config.toml
vocab_size = 4096
tie_embeddings = true
parallel_block = false
init = "normal"
init_std_o = 0.00339
init_std_up = 0.0151
lr = 0.0117
beta1 = 0.95
weight_decay = 0.076
lr_head = 0.00895
warmup_steps = 200
batch_tokens = 32768
doc_mask = false
Each number is 500 + 50 x the weight over the matrix's rms, rounded and kept within 0 to 999. Layers, rows and columns count from 0. Numbers have three digits each.

# layer 4 attention output (transposed), 128x64, rms 0.244, rows 57-99, columns 0-63
462498588543538556543499534442567628471545667459465447520558503600366499476510518516596558473472505517495544565448499584517462475498514542436568482511469410511486453427486427628548390536497503
404403382459401555489434502597617576523482489535501497483446474539493564483551510496527430513445479567511567516480624588475446524557501440483517544590474492445410506463517510443538475473389389
510459623624475533484495473430405451477478501430499457484486541560431529483471523502439522510521487449483520440475494368471594452487449453599441610406535597409444510469517453384524550550483507
397485511510475595438558483476338469547510517459460531616548428368539522478383573548523426515409540417517500426514495563437531478535532549551627481528594500445485485556617528486490676540402441
589435521521550414469471636541517486406440460499482555562557437414504398507543499569581529479447446566464539460484610500492441430347504508481537477539490440498480488557580482593488497492480536
440532531527575444453476454471576467577444531556482536504500463532506449504509527484620499496487579541495547474539630458524513485429478403466577461508535510464481420528538473514538475536511432
508402364341413597599601468442466392484503447528595525554456516369546394425518465487454422336562545544489481523464547498593499347578532549568490467567476564528432479385530451350506480542488590
465556566546520507502527493492554525458478519529437473475533522542494519454499510564531532548527506496502460542568478426482510509473405587527496515515505469565540518502481469459455473511413520
477483455484466468446462500464488395452495331569476571489503505419596386462530525465508442487502475512494420448521571498514408454495527477480487509511522572539517537501558537409468526552512471
533504459495489515508520489532528412552488534526484513488544460474496549438466365501510430508503531475504479513465462486488552510490451525494467429485472526420539475548455537451519587465481483
509493478505442546459494513553439482497545416483485492434471398389463477454528423513447467502485496460411519438463608537483465463466441491502484496496470441424500471460454549431489536506558497
505500484454528474495491502547508453537476497505503496494504453439494439581552512507501484448470530518524532500502542515533423467487503445466512501510561480496458476474547525548540497564565540
530504526506525520441546505505527450485527492515441570549485496494491537461487505490525539530552508480482458486500473462471531473477454501453428488449475509475526505531540535481519518473462531
543483471503480491435575424520483470476534505508449529516504489555543440502495539481469526544535455442427418468557525497462401496448566486435505504507575498515528561411546523520466488518471491
472482566522511550513525486610483472472485532489478378486535532506458534440400439448510502487467499493584454534561390415519453480512527459478425486421509451523477528477395489581551444423477556
547474460535456471496521499567499520434473481500559535508480407420537469485503519483456460459448522516521477530562582561454496474508529507542533510529543502474481526405479587488536551564568459
475485502492545546451532470562424512505468477451536452513541476530488519459457461468508446526521462488475556606448478545504522531540491627588528543530446545434559525473469494431553552532530474
497503512509540509521511549515539507488467475537503494494484450461492522532496571476494428558572570580525512519541512499458497447414423473512551577497547499554472489383491494506525494561492480
439487468521496501480400432522501487547455483545493444473524519507509480460436474558504488519517487516494460469566493444504451503474563499506492371543438409491515493518455479514418460360466515
475438491467514493490477463495481516469488538529483524518510581438527513493556507531526470421489551489584491503483524527456558415533510460454500533471577507506531525568508478424451426446506517
554468476489488477421502480558481433544549506544558467486484528440616421515507487609469449521531556572508553482465462518487483484480567459452506502600496500441464491496552509472535518500522468
453485520532484488544480459490532534470483586554484548429499574565427586457453412479504523589449511459477477479456426489495550532513511478477441513441481497516557450597434448480472502447533474
569566541514455483534440499559556501465472536527493514497484537501471532533547495471513541588497524463496429502521492480428397553504497473476469527530550511522464477517498499535484478486564486
489551464535474523511504496502525554520482478528450507515507488523536516501491521515509491507480467444450478474537482508416505484495485527428519500584450491522521528498455507493483536469511468
521436515482531530513474547476612518526510518533556577494524543480446490509524455569510530467536520554532503502502595534562533508452494571479469456461473474513481462535561560487503499495444526
518524465416512511508488495513484504463496525505504512533457520462467553516508513478540494511496569516508478494465417507516480481527493454511543520553443572498503513458430422524505479490521483
446499589486516477545463480554501576521529600549571514514493496499498562526525529417476481514589502447538597472560518438522486532554500393543522534515541438454427494488525512551554511379485464
493516422405473543478457479509496565536444479542496480512514553502529432423503472587502495520535527449520522497553509457543467531511549468438488498525534488506480516452522464525456475497501524
525448440413501483513511388480495505436526571492515540498533511483511563479515490451506472509510489472500481491527431464530527504489485495509491492458510619513529481534499515470520546478422472
441509418427472580521475528556454493554513538476491568546592458444478486537478521531491564490409478526497463537568510530501488448547481503460579420541527483545540560513554386557416512491488560
458479447478490498517518429527476477544539532481446496566504514554529592561470455475514481434512548472506456523466486503499515502550534490440485468503458541512466503530428443580511506524533512
434492539507541485507417438506416536513448533493449481478563518495444515516549531495503505522469518485515510485529522569545498455491494500521519548489512513537551494501536508535472469526512603
516502490465584503478472484481493497565495503488491512485470496474489530507492507461476472558534537471484544477536468506550527516542505500443459567497530554580536468483508472554502535548552508
467546475494511522467506527506464374592510508489535499487502363475486492528416508498474464524399522472500508545497496503480474534532496502503494426493548460446544434626517447562503522523574485
433507502504511531492444451477457527444595504482493503505475556509499423494585607584505483444472491558540538468549438500565530380523504550450581533527532488492526539446535580511459416578505500
510500474434519506534526390562577489469501572529494539490499485539367554516509446387470555512474516510484481489483391506472471457470475493475510511455467507485505431471404455522465535508490490
480508476530548506518472518529461512480504471462537464572431457438509501567509568517543503445451490476454534462585577497434410515556479502545544472535481505457476527521502516516455520515474499
500485495493506472476464496500499433559498467494495488515528529429500474527537489527470493448585547526515457511551504525514454514503516556465578460495507451507549577482533497497471498486478525
473480498545520505572546527479409477538486483485513472490526447455557520526435518475554463453494459512526504462481528532545449497529559527517493434488411467455464470488543495569560546445419568
450483502566426531481562534536457555517457487507515492527514467491576468588511557468577507497450496507522492509548533509507385484464542490466522471528553400486501525422552511530564455549444465
521489498490475541464394582541469476579438403465523535487503513467583481482452470483544580493549506516594467593498525529489524580553516382477452464586473483546545595565552453499465487425548458
484572499484529533512444478442532540526527528485468553421505567602469543489576502546502524537512492417498477547502443455458526529511491556507447526470453584487546476571499522441510541521542460
527527498570483494467576445435473456454562509512458531487505535429610451458520412471441550480471492533464447472395528537452546587464452562481455511475494463504526512565458520449491476496576546
# layer 4 attention value, 128x64, rms 0.262, rows 58-100, columns 0-63
605554541595550534466531531528401505491599517537511428588461526476558398460506355478433524513469497488530423474458514519437543427370463608534571552529411598523455542530444543468451454493540506
536491486483474480642518505617574457509444517603531460402522532561507520507454553443525479519465544495568562541431453550500523517418574527498434478462592446607545549514452502554555515463418580
599467526494496487528451511444512604499516527565481509409517442529559573527682459446537526506508486379465545586510535498553411527422440518424516427487445565585611422471477445489480435609491534
422605453474562489468503387482512492603512505550506486534521552410513450520613455534539488571527551505605534540519650548544440537531543455549571519449481551387486501466617525449460533476504501
576412418422442426450483490402467577533561453522582404423582596468553474550457416494491505493499411447480470439550494650505442483480382496499456562455519524507404481475534518484516482500510488
625484503571623577344371466480579512515547438461404531534407361547572455469515548608524465503526559528513512379428519567406353508475522411458454445533494422395503516532411601542580466453518391
552472461460482529520477567528493497527569469480522475535458486495538484512464496516528476456505547522491522484458511530507481503492548465521521499527536495446514492536505527503505520463618488
518562464522520503543503507531447566524505507413471504448516493539372573529473476552597535521546568451512511469517413471500558546464560517587527515491492477570497481498506506588478483422541520
500534583443473479492480539513463545475463509501526524561531538461497439532512526478517582513449538494502522456522498496531505508555516467483492536439561462591484531480498517512527487465540506
523489541493560453500543510545555487473515609466560498561517542553542429553464535565532481480485500524526502515502435452489604493563518492495518458510532522555554509470543518518542499461492513
454503507587497472499522521516516518402482502521563512465463512540498579447430499503460530531504462478431529479497496493484597505516509552480549464477480512507525573542480469476510507462425520
475535472505414483519442524498455508550513525467489447466492513538518510580486495476510523479465510475570428454445500524502485524475526531524544501554521487513455495500431492522517481503536449
462509491535537523515464517507494507503587523519503496519525474489508475455482484495549460508457536487473463457510519532507533521495421501533546523535466463425461447560427485447538526528462514
525492460460513388466496562447483527473528474572516539442501499520498498594547516456482557496543529488445534485489578571508509515526523501512528494471489537500544482490534568423508502489528469
497563522519501491461542489399497512443531495526511529511562535539518487548487453501483520554515560528457455445459471460553478499479453505440509499505544461516502502524479504553497460460511527
543456559465458496542558495431521563427532548573488550548489551417469429513543507506509473507502460502489459418558511468515459459541503501412524495444532456556472424514619488470479458467517483
519466481480432439506498560514494458495537490529526501476496531581469506453475474485532565460441434496459471462469472461531425441544542474503506429525455489419525509561550501477434518467456460
574567484485502442568528592510462490488512404467486497485491495502491484481514441478470480468515488492532507530432445516517513514475484510553466582478474570488537470464491498538436509609488448
438573484514477450440499523512534466538541492483520501410490481536477516515445499431485536605542495576535426459490440515494475559492536489505465542431496457549426505485530495565523503516478505
484577560457461518547546525467491558502499515433426519486508472547398598530500549436506487525524444517578469504499575494528551540537492567522523493465555526574519589444442475575548487521462496
489569510448518514456467501498526443538520484413517453560520480441540425572485521535527534433535549473551525529509552544464496500475478500517456458529494497457465524483540584512517489508474471
458488411473543452482502535471507480543538456427476532511483510545509480528435526537480480462488488548497580468435517551527551487453518547464555483470477455503489553509505525513514545526490500
501514503473511513530500441456461471483525533497489487550460532496481478465454501534499491496536536525496476530481517510558523503493501436570531557399540469501481476506532533510472497524527473
499551476555476479469535522538500501530485476437588443531482508509557594455437521423465515517460513448485472533471413479447515513521481445510497490551539485561509505479453428512522527574512488
499485570541449485538536490452514548534530534550444524453479538553523450538456501500443527488479424512544587507486494478543459530488525537550532545517516495526401492599630546495465494513479476
516487504546504523469507531498541403451453475470491520463515461522490520515493540528449559455458401585439482521468458467476560491498523582493489451446462631468519474490503513487496529635481572
504526524504505440597505506509483509418551465445431487517494454460450546474511546444507502468516496504446471569441509482397466547454473549585511502512471535550514510556481458541442493491489488
476546600539488537481480556495574527468530528533404519502579466515508495499525506512516500474453522500467514489527489520513477527511491528506487496560537426503474544531479533453553514496569553
524474514534493445441503453481577515541531496513467428428377589480512503482497513486470506447519575462472546476394459485471524566482507439518448535492423528466476476537472474462520407517489514
517565472450523514484474501431545481468445482599518529470459497475524444428507560510490524545478474544556543432532487539520449525485486463555548567471528525509517505491525513427510515447494505
518469512547541476476581620548595506461571439553573560448491488503568500469493463553524494512518518486542504498502540466451523526493536515520495458515440534497505496527461540465487513510508429
545565503473471472560509499530525489463468517522541521536509542522507451474575496524521514496475493501531489548446575463507458556488502511588538456519479471463479532533530517484492491494483509
521545543523541474525452453558529526470451491488502463557519585432480483473572421560506580506534549517536539487495548507513505487520511510410512540522515480550454584433479483459538436463474560
511481457484507469511606544521534540505508511519463488458498445499510541489410496468481466535583490443478405499576578536492517522424508493563492462478484543482516492532416475478503491429530512
495515496511489484494508556414432480465441469506457526477439572423639490503447478533479510521479480451473492483501507554515456493530461460458486424572481486446459512548546513482519447516473446
588463532555451486483502516450599479503445516538505546476528487550540463411529485481439517504548501530487498547455447505518534424447545540471483515522461490499510508490519535518515496541555481
566528470492509482544516521503505506479520481482519512524482459518523537510469519490521498510445428486485526466464511456493509496460559442531466547525466511510475460481466516542487484524530509
459470622555471493417472493476479510446487499551510518527492539496400484543595495488369516489473462523496515522530462425461554491545472431501499530485521513517482491525473532451472473543506464
483516481475544472492478538499485436387559469457454513493466551514500499505428528541501470487531553564469496530505491554500557412531458521490552488415511585455437476535552511499502537547511545
504501456505423551496509494462580488590584521482471495469441513539485438451465527583363533486504434529523550496468509478426464527492492493494464455509497576521498474471490437551490594527442539
502519534528510515461492460508488544516455487510560382568523503492515493466412512511496519547502503459612528471484461528493563506458481465504537483547556484515495540504447548569473460506486507
535542531431460510554488539522541505506461414496502482537514387502421506512468482551525421542533468412487512515567490498551493569477496492507484460467421531487518508439544529496470526523493537
508520507562487499458466540510531439489495513508442490470475498500474563494486473473538434462509514519532483464472541427452493498497509538471486487461562493455557493524591537458501507505502461
# layer 4 attention query, 128x64, rms 0.274, rows 64-127, columns 0-63
565510427470579517487566584548467444549484483506403507499475429464470508481502631468457541530439414470463480543464541594407530438515463431514557478565443511455521438519585457547475542478486522
493541465542472558433519506524524477500518482517437482506500470485488470379554489550481528578440532496561433548525545430485586561442539513417446526519462498544538513474529490507508517457450454
457503497425598506493501469434432577507492416489501476497501580526458516492437604501485494547479481479546501419545499527427558470404516378530499525499534528538494508480512577637471488512529411
557521459504567464545521540485490458492509476490483420522465497441570550531541497444486541464520511386470539437517421474453440458529503499553495481538497537488451483489448561474484470467499577
471554423517505458537479504550600542517491524467480551516447533553461571543531524495506474523586535477504489487485503482493513372513489544489410489551455492483496488572548474448515450469434519
448496560559531531574553488488481481507404479519542491493522469452475559499471506488500497554411514511445442464452453486488514494494435548533535557452532531479500442534494501498531559495491513
543468557486496486526511506448470453557558516485466457419523550443538402560543493469523501473448491523469459474496441598491357450517568542504506490552458524516497525504568450484517572526575573
460546515503500472454509519453388489523535575447509506470479449387526437534484511489476475514440528501564542566479602482487550441540478571490628434554471465511550449555467538475464481547509584
506525539451425490433462542487512382568637516510409446478495501523534405452485521546525493539458537451492514440570491481433424456470540459454477424599590504513538503493552500514466512468455438
490501468436520444533453492432554569358423439498464645480462568475447503508544564479488450433490589578453498521469477528441466519466494526471514509481611504417420490525500584379517515526472515
521496464504450511491496480507490526446503447570493531542508538456483574486507549448478536530504518470458538471505496515397556493498438570562526490525402531492455493502470564481495520490482512
495507497581465505508472506481492433484504536527492462472517501508430490516523536562483499517480459499472507458510458454477502493483551467517512492445553482495519508487543508452469471547425479
472508591532542452488565510566449457442508474545437460460510565558472510559472513470561465523497495468528579524529504501476508493483531429466481497410539476448475428504447509541460524479402530
519490557493450562427442566448528543573570505447479430426470444485459449461488457528539517480481542444534493569587470532578454495478592422533531462502507417501519480514574479480462487515569495
444549549511486539501425455381466417510544514488454586548505551549517495462517486593574535516484486428561457429499456530488521493528530508520526525618581477522538493515504452523503459495520482
413501529477530485575549513486541504482490518526466564475452528433457537534420467470588494492516581610494493446447554584467463487512652520525488434499458414541460431585545478486459499414557473
525393513520531508461518474566573475429542424531522582428508525471449500490606499580538460454548468588499480496467544612516438494420518534418536517473492529472528488485622473439532560493444501
480503469466512508453441467427484490557506445463507507531511474509530444475448485488401539459550530537467457550506425515493517609509486500493482519500550419525593493556471518516418540479541537
484562564515510488503431518414577515492491521540436577557507495504441419481453401499551522525451592485409498510596491432536522494449435462500451548576501552520580512458493491564492446565551514
447461492524543478429515460443484482428645536442501519522480570585471490550529486494535417422555474576514517468509527414458477434448433501466481479473465454477477510484481584573512526534490429
586502531473536477459543404512519491586457457514480487582599461471480400469521461566467512415445451515461548551434513491602456507494523545496475515477429493522532441557510460512620511569455576
480548458446524452503581516544473555443592504495493566521475513431477645600409558457475423492436361488491469454498466571549498460495512463494603507475501441541410450527503552585480411544433530
445499578478529451522490537482623517480492481481484581480489476444493520507498499531527544530478568584452453554412436552436491511467479525396513435516545494509507415548511536462478521456444491
510577518505526534493516517455550476468426468475600453508515543520509419491589478577471407499556448474480505500449486500463496561421458536531469549444496524520470524464530565452543613497515397
557490476531485510466510490496413511506522397503551478464509481505501617479523510465372502539540519500477521514461580561506536491506504415488469500511522548505485502475519523509497496463528520
596515464521481563488569499565486452530508451525561462423522567487517476465570482508489522443573492415516486517489512543508507527468561481552474533534470518522534475454426499476524528446530506
511500489461540469568487467471564536509441536518453412527535573567473438522584537554426515523478455538461499542484398473576574477492428525472513539448523431529521507544512460535495495558554543
563556421472473451520522461454464443455466469497526437483508418515480486497377398476547485566548511493523506507498484503481538528473433524537434563534509487463575568490491511448525455524561553
438460542516495509557407430422485481517534594448451549468515582574448524417511518528570595517464508536518516603465471539483561539493514480518545454445502503531548457544461487507440386505381485
532609533466548500390455521481509524520485513496502455507514506545498548444476548566449506502508426480527540505491527454493489616533482415523514449553467485531481513596529580496473602510557497
479463540472498574511433528388439543562524437486492495508564476484545467450447446474556532445553475441497500495479535546536555505553546521580429451557507508478510491568468482416470520534472528
486482454544504462501509574527500550570628514546475472445482515469507466490438427558526498493593454390499478502506556507521528537441509541507439381497545450520564522537513562524465510525496581
506538456522447443482446509568505504489506495455509511523523520461534511518471421494433460495515518493559479507519513460497561490563447474604485521544407495520524504496509538473483476444549490
493518521452510493439561417513485449518552484502492522444519489452517546487467494476488476479464499460478525473489470535500548483490539478513503474484454512536454487457534497493511468448494551
475460492443505494507492473499549529547494463481471487563539491546509477512555588494523530458578488553470470554519520523512504477561539499428482513564518520453469435480492498495530472537484559
474510425518478471517449505516511580517558500509516476495456507583492431484531535479487513514510488525534538439519510489465483499513435467515499510507515521496549487480461488498418509466483446
527496485473494403443491600509541450569510543503537470530511453502523533512518455434511535517483581495580504533501460437520460495552547498532475454506510455448412527499465518499556503519508505
518492498502528538545514530496520524541476497479480492480480509480484521468459500524459478533480553484500496476500469504477481433514500567523473514485450501497480488521467458503535543469527528
450410578495473528469513464462492515497558531522504544467460515500466445542502526438471515434513507515507452592497505468500483554490463413463481504519513516483532568492524531468525521518481511
576501495496520513472518510549456508518506524520523492491498466503493603491513506417508508541535558456533498525468427532520507478514478472516475515500577484539431499534519517519513473500482511
466470484538487485567521473501467548473547470590507470513493513519541513560566547501510557459533456510489530512534505466496481528484509428537507493511501496492523443441471523469446503494445473
517453479523494565491570524439515504524499480481479569484474494547539454487436526575499456535422552538497482461507466558464496494465506546479496511469464514487540525457484552461459556553528492
499489581556463431519492532494496501486492457496494481500466495544570491549498503480471491506490512493507467491519479465455493499482445530579492470533455498473542463506516508506506479493504492
536470519482506475452521522495532452471441494499503518534562513418448502453434432454457583526480498520560468459435556535499517403535532554481472533500431496527500478500549494545508397420571522
520511476507515513493491507477479521489574504535484514488467510529518510489499527543554437540532465504467497503497467494525437471488515530504446486532466550521574562504549492447525569496556544
565503451484538541573521570423470488504494459497474533506577523440505504466495463493523522480565528455541483521449452542532499434492533562522475455455509477565483485548463579464441503506485526
543510492470519469505475563523509423489527507526471476538514444456522536518528495498529480492515496431530522515494466504468496465504493536518507489511462517519540481461488572540476505491490516
502500460515482543463511510450465480477517492471539448529563479429455508503445461468466544479464480480447522529487459528517477540478442489497543508474485475528475522403488496538499483509534484
442522556506458546495483456403489508497516465515525469522488584577558476471545513542518518472549493508523467481484472460496499529488528515518408534542490501466540484476492501477454517527475463
511470572518505463553463482533588479464544462519525484509489558495508434492530461546535504475504554532492493499510492533461488489435516558444534548437505535521533574471531544493421504489540549
495534419453475509491474467474385494538523495585488411559528481457518472495502569495438475555520496442567499493587528514488565570536539453460524471497531524477489540473498495441461493509465502
561470510549497529554535467550540486519512455536535466499532526484516560533557479465542501535507468534431498578476503514534500517483444480487496504463531497529456496502439455566553465536504492
427474464497498487552496478388507490491489474562457535532436483603578419529520493571542486499474449531500485480578557485458480519516526488570459453563500535473512489457477488438454476498474493
508504536515471438484489459485501438498479476481495535527519523494472513447529483485512491572478509564494452467472531510521480434486540525489466508501539487488491424534478498495485435542490482
493490456461524510464540567489464465517475482472535565518532489451537499450500478518484498543500529509440471519491491520479506494516516450450500523506526555535492527511450537497459520524522516
483482452495493472430540523528505520472515526470456591430451484492530531517459525502503438555534521466524464521483514478493453472539484474579499428498514482505500499553523490505568519523453508
479479452440512500493491566474499534571503523466554468517498459514444548452423490461537533502560451487502522514478563545500524485652564578565522436486446481455463472466442476485514480421494551
474599512549527435501477489471496495416452465520531486584475472514503555500522474429506496482485481546505557466457546470483506503534485511593462517552461450520481480490484500452494515439518462
542516579471541490495469526499531495532490574490503484408442484510496492482468459491559508466491457472445492474448431486539493462478527541525496450485418467520482481556531500445542526468484543
432484527505520495465497459505500508458553444498504505521536504528515530540495488491520478444479471484496440472509531486557470533508558442499456523503562469504473537462586451448539492497456501
464529444487489490490466501588480479541527577500450452522514449440503532449458503494480439565510559417517495468482504458501445518495499453479497488549484493530446513535541528552558476504480476
488511507555453535545513404465559554504476495497477467536441520574463408460473482525512498474413502540491496452506534467527535555439482575514494487495481492467571529449491485506553510489530455
486505503563579492500505529491488500555484528485506448531518440492521543494475473500516530533504545502460524493498526487493447495508511488516469452523438519492473454498451549490554541469489517
478484549496508534566505497459491478481576569543480500520470525491489497495513424555531494517449521536496490497493568525491567447498504569465500469452455534494505511486430478472479485485494510
# layer 4 attention key, 128x64, rms 0.246, rows 64-127, columns 0-63
522445476479499544509580466500388502497501473480441496481496411568460444561469616515493509573486466517400426497470493595548495519568440490508575501523512557420490494516546489447519561452569448
517520484604516413430535533467517517467504477535436492443580513484474448405485474493454559618492472479515454500527517522480577541511459474448473510453494542493582530452457569497500477497477459
542455507422476489449496484483496547514478523545516415563566506563535430554507501438566486562524517380455448403561464466519572455508499466492518483457538470476569555422575515596512497509446422
577492476461515492580472500523503433543484434527436454476454522503585487513497496530523511433505495481538563533517490543495420493524516511577479587559430533466454506458495555415405539440529499
450460490557472449563481404534559460497530492527538471567501519563513566526425570504486500538595426471505527503515536485468531468559466488482497483553483515519510485577504434415551482488438499
521541544511562501578593502490564553582461525472402490555515467443491510497540503525512481442471567507485429482501434530404494449519503572511546500436463460535541472500531550463523504495516468
480440512460526553517423537508470432479541488446490493468500497483553418520512569455449498401431530534521472561540491608503418506485576515524528438534492496538463433459599518518471502520579540
424574534455509511461455570479402523463519553458512590492525468474469395453458570493517462526429487465457591487478567462541482460551508508517551418525501489472515477508503542434525516578613484
485540475475468509439443570457489442529556527528429529576463535521459478523458529533466525523476519443512501496509568522455442572479587443448453474542560501524480542447541532489475509544453494
532449410491477531525463472528495578409531464457540570530585519501492556492518565577479348483496555510502548563537525561484549438499380587486527519510493477457439520555583508365474565531431499
529539474502449482493519437492477485487508423518460516505459524456543502518464529518479478561518568545503546468522480520537537427521419526512553521541511501529474573540471581413457509493469447
568532475526460498495541517494517531461503530493460477528538539497462506475453574502512529521467476505461554439471441466502483558478510455500439479423547433560520491481531498506498511560456439
490495540537509478515518542596497499452503470509408480508523567522430425506556507436508496507521545390425526498498459462377495484483485462493498517458485528442477481462508436565449504496490561
458476438482495533426524553514449502561522495461535498471519441531502531486517482497502574566448477423521517586540554529522491594453555408516473458491600398535492420443484499524541499480493553
477491531459506530449564543348455441490481542449426568527507609537541529510519473543644501504502547452553487443514515445480485479449514536431440545528507462519524424442480498481493469462435467
416480417416499449550512546530542533522574481471484591509527494478548561514447537465578495523464561531462459430586527559505421431512528442510487361528539458534444475572514485501454519441504486
508472520481459486470574530582513454446533477477563566533538524488556482420563539597390488494509525517523512563459423622542470401405449501450507485513520511514477518506565445490566454508456472
499521480474525519438512454430454503582471418440480527517524472419572453564494453475478461531554421481502497524569492499539589595499580483489523446474482522525608464535491487428414545486540615
512562517531500459397564461463565492521468567557479541547502485459435485538513415489500520539400521478399491510517562544477604475469439539496396543550511518508552454388434466549497517539505541
444508553435507446450513509582535410473538493457453512534458531515535423529542502479529448440575504494548513547541510361497521452480588450468505470514476531489425541454500487486567493603495485
538523496515551565432497472527531532534547448490427510467523508424530376435483444541466557468464403554441486523365496610540434518496476504425586564525510474484527496631498419549431560489481566
537515513373519526520523502534464625435610545499451491509479498529444606584393515433583505443576429480474501457540454526562425389498450491461577525443460462446447491441536460566511414454514498
438492479474488439518551522491530530554551442418527515515501443520466485485449536581471420511507582476410457600457415537465499471476465549368485417504467517546494438509479499419503508502460504
483430507621477521404511523511593476485485488474525386453488501523522453416530486466434448464579510541489496547450562491565518444517531553548509571443445524495508515575561591494477474524442414
570481509516500495530488493479417470461468458570607547491482443496503537503495482530446444549571481506441479466525485493527463485452463428526539511523487499508469477463556561531496489465519467
556474487488460512532526520509480478508517443544495500360501569490511445428513470488461538480545490466538473472511525580583471492441526471588461556487408526460525470499432546507488534455548495
561481492520585530507456469459527493459450523482472434457549591542453513545506454465464532518453414577427519544499436485463575476538459496481490524396467431552566461559577434550488501496435534
471446568551505417464528419497461418454481448461534523474473494501473479521470413488506487514517501494458497454521512527481548484474501556568429536551608539490555560525530516426462447482587508
498606528501519479523535508432446521475500563447477517449580605509446543465502497478627558561456566500467468480448450477467482553398485486435496463453492490526482419551442462532523529536436553
592571525499432570429526532418539465524522549509461411460504481530467491472487497567485535517569436469562504546511505471561498528552495408506508505547488486463422526597562532463452536413539504
501527485413495566530536541429405484545465463454499514529532485512546452418529473487527508474526437499461488473457552525477558482492537527569454407621561464485469483534494571472489563505537497
516537464440458517505573567525428513458566468529492480552466530484486534491464465468522605505607484388507563449420537507507584545510494546536365389486527516538473499509563528529512498570543568
470532547517499489511449479506580543487489530453574447483495505505513507477532478548425472416515503556580474516522451524440459546515498425457503466470446548539486467532456538501442472492568500
489486496501475504503495435500455512555488471490537474529543446450533502467500439519483505510471513495481531484446459471542550481497475485550544472507533472501478497507502465498500532485490507
496437480527541501540513476448493507529500550460488480461517516537519522527526507502509537494454495441433463546486496541498452468534563466463485509573504488478551488502507521498549479492512532
443505544510509498457537521524517490499524461490502546484455551513494449469493518496472463514449523581492488490439466547488441469494539517447505551501540515523495513490531489440486476519517436
495526475487468459472470495457552470530486522463530552452509527527536499485563507495425468464470516496511469447510521485499502477474561410507519507447531443515478484486452505446492491432444524
492487536537487451535502494540553504497489513512463483477525503522499548461435476446497511504496508509556473516527458473510485543473437488472487487521516523535455462500496465443508519470484504
440535531474507481510468480519477413490460482530472476451475538443486474537470569479518495477503492504501499540479466507478459489520538499498473430515529461464379482535507558463575518490475510
500529539479538529536517477449549534547453516492470526481552522511494497427540519477481476423494552501497530500479460506482495486480503508531465530488546441505471555544463438580487524483466490
449520459510472496534484505517491443488464479485478515493457464459490453439494509477453507482453433511461465498459482529455473466506523554473502483490497441471502502444491494477488456565514481
473511500465440512439527570534511469495450459525463503514494502495553550521423549514529540554479552499560515449497507514476571505550455529506509514540459552479486460478414468473554514481517517
444484483510493482503466516471494507484446417510526523403512463493481540468484504444448498473464485463527548501526472510526465528516417484502515454464463524479516484482458533491459490504558518
542475504509514457573507461468573525591503517489546458551541476498582430491516502528504470472555470482487474542554417411587521551504483500457505457502501535472457445451496541520463472478474527
475477536476513479464512517555469433453481503479482484479466444512514484512517518485513518503570514533558486511476454599519531472545486518474527549518480542543490547459489505494509486492504464
531550506488533528500546501474516549494505506555429482521495502477530482501470505515463523506475478506523446511478504517538511478468523534520551503470448490552481474490415517583505506489462488
500547512510501490512507480464493453533472480530507485477484488464496529455534513496449474499537514493511506480484511506519504512473480474538535522515487545523572540477470549565496503518505505
490502456511532537470474518502510540470535537417489508527483466470517568498494527526482485531490494496461511530495540471523554506468475525572515502475472505477502528503528509577513527530454582
405478507486519545502535456512568458481483463458461474485521501590521443539473459458470545513532511488540538432520545536508515477497528518511492528554509466478515507535488546486436499526459490
512505521467572480491486543558540509533492447542515512488469490506532524486523476550544487472521444452462558507490459459497478491462516481533473511480443517496527448509480558516555481421500526
495514456444467550482482467549453515491491502498482463549502517448561514453505528563483489463506557474539435465536476475472502563474553554456499545549494417554506541450553507488488494536503515
502468452489546541589513537511508549533510529521510508466485487474473585520559499520494480474503470500460541547487528503509474479521465494518464449460559487537507506540557489605511517476414485
493495450505464518507481512531484455443482469522506492474489503511543452509469473523498550525473476491544522458508519529537494499536500571478479467460498474500583512461483540441478549552541467
498453550518484483468514509472500516560478490514519494525492524506508463540552474514446495500486525483499517490554574473574521452519507498473482497517539447478583461513499534525472505485466471
513562463476527455428518511518477481473415486456481510555481524481515481563491522555522493512471531451494470465498508490483467463506465418446488520551523521497469529510491461537545537459524491
510489491502484485479489518473470491485526492544502523506529503522415467537510554462511483407485483509525500525457454530478532465575480496494547449507517516547490508538468446482536527523554462
557510496497494519511529442488507565486534562442506469478525486536493499477481504514543534551477453519523428492516470578545509486452543495457610543493499490457519422465533517447499549528474545
479492484531455506442499506482538506482548492438575506519484440485548455455507461487494478503501477493564467504527514549546514485482529505523502489486546478492531490426470543502392537525550446
521493568525478519513567489509498527492577515569504532440534442501506441496512457426518536520577491510470521474543492533541523515499521484543576457476495535489480470463495540435538479504448499
489455527514525470498435502472489450505520486479476438520469488509547486478564451489544522477500480458524585546499507516521511505536488525551492546507491431501514480521529457459509504489494526
403491494513557440497467484431481521446514531529482480512494472508482501444496503523469421442547481493479473470518501475466454555512512477458512514519438494563446509566510469451463498516471506
394442491491463463499494493555540531474529507478500474435465466508500504534469491455494530521491530522487546442556564463551519549482490544510478520470491544453490432506508484435492514496520517
487496513559527443496561552512468538460503492481492517510472479487511492446486535514449498486519519526476507506511557509548480513523490507527540507553523509506470475492474518445528489511480522
500472550493420456455504512508469487507541483510513488540530517449534484489472483470494556493542442496478512442529529476533504512472508529463462426490501493533536438428512539431509517520440496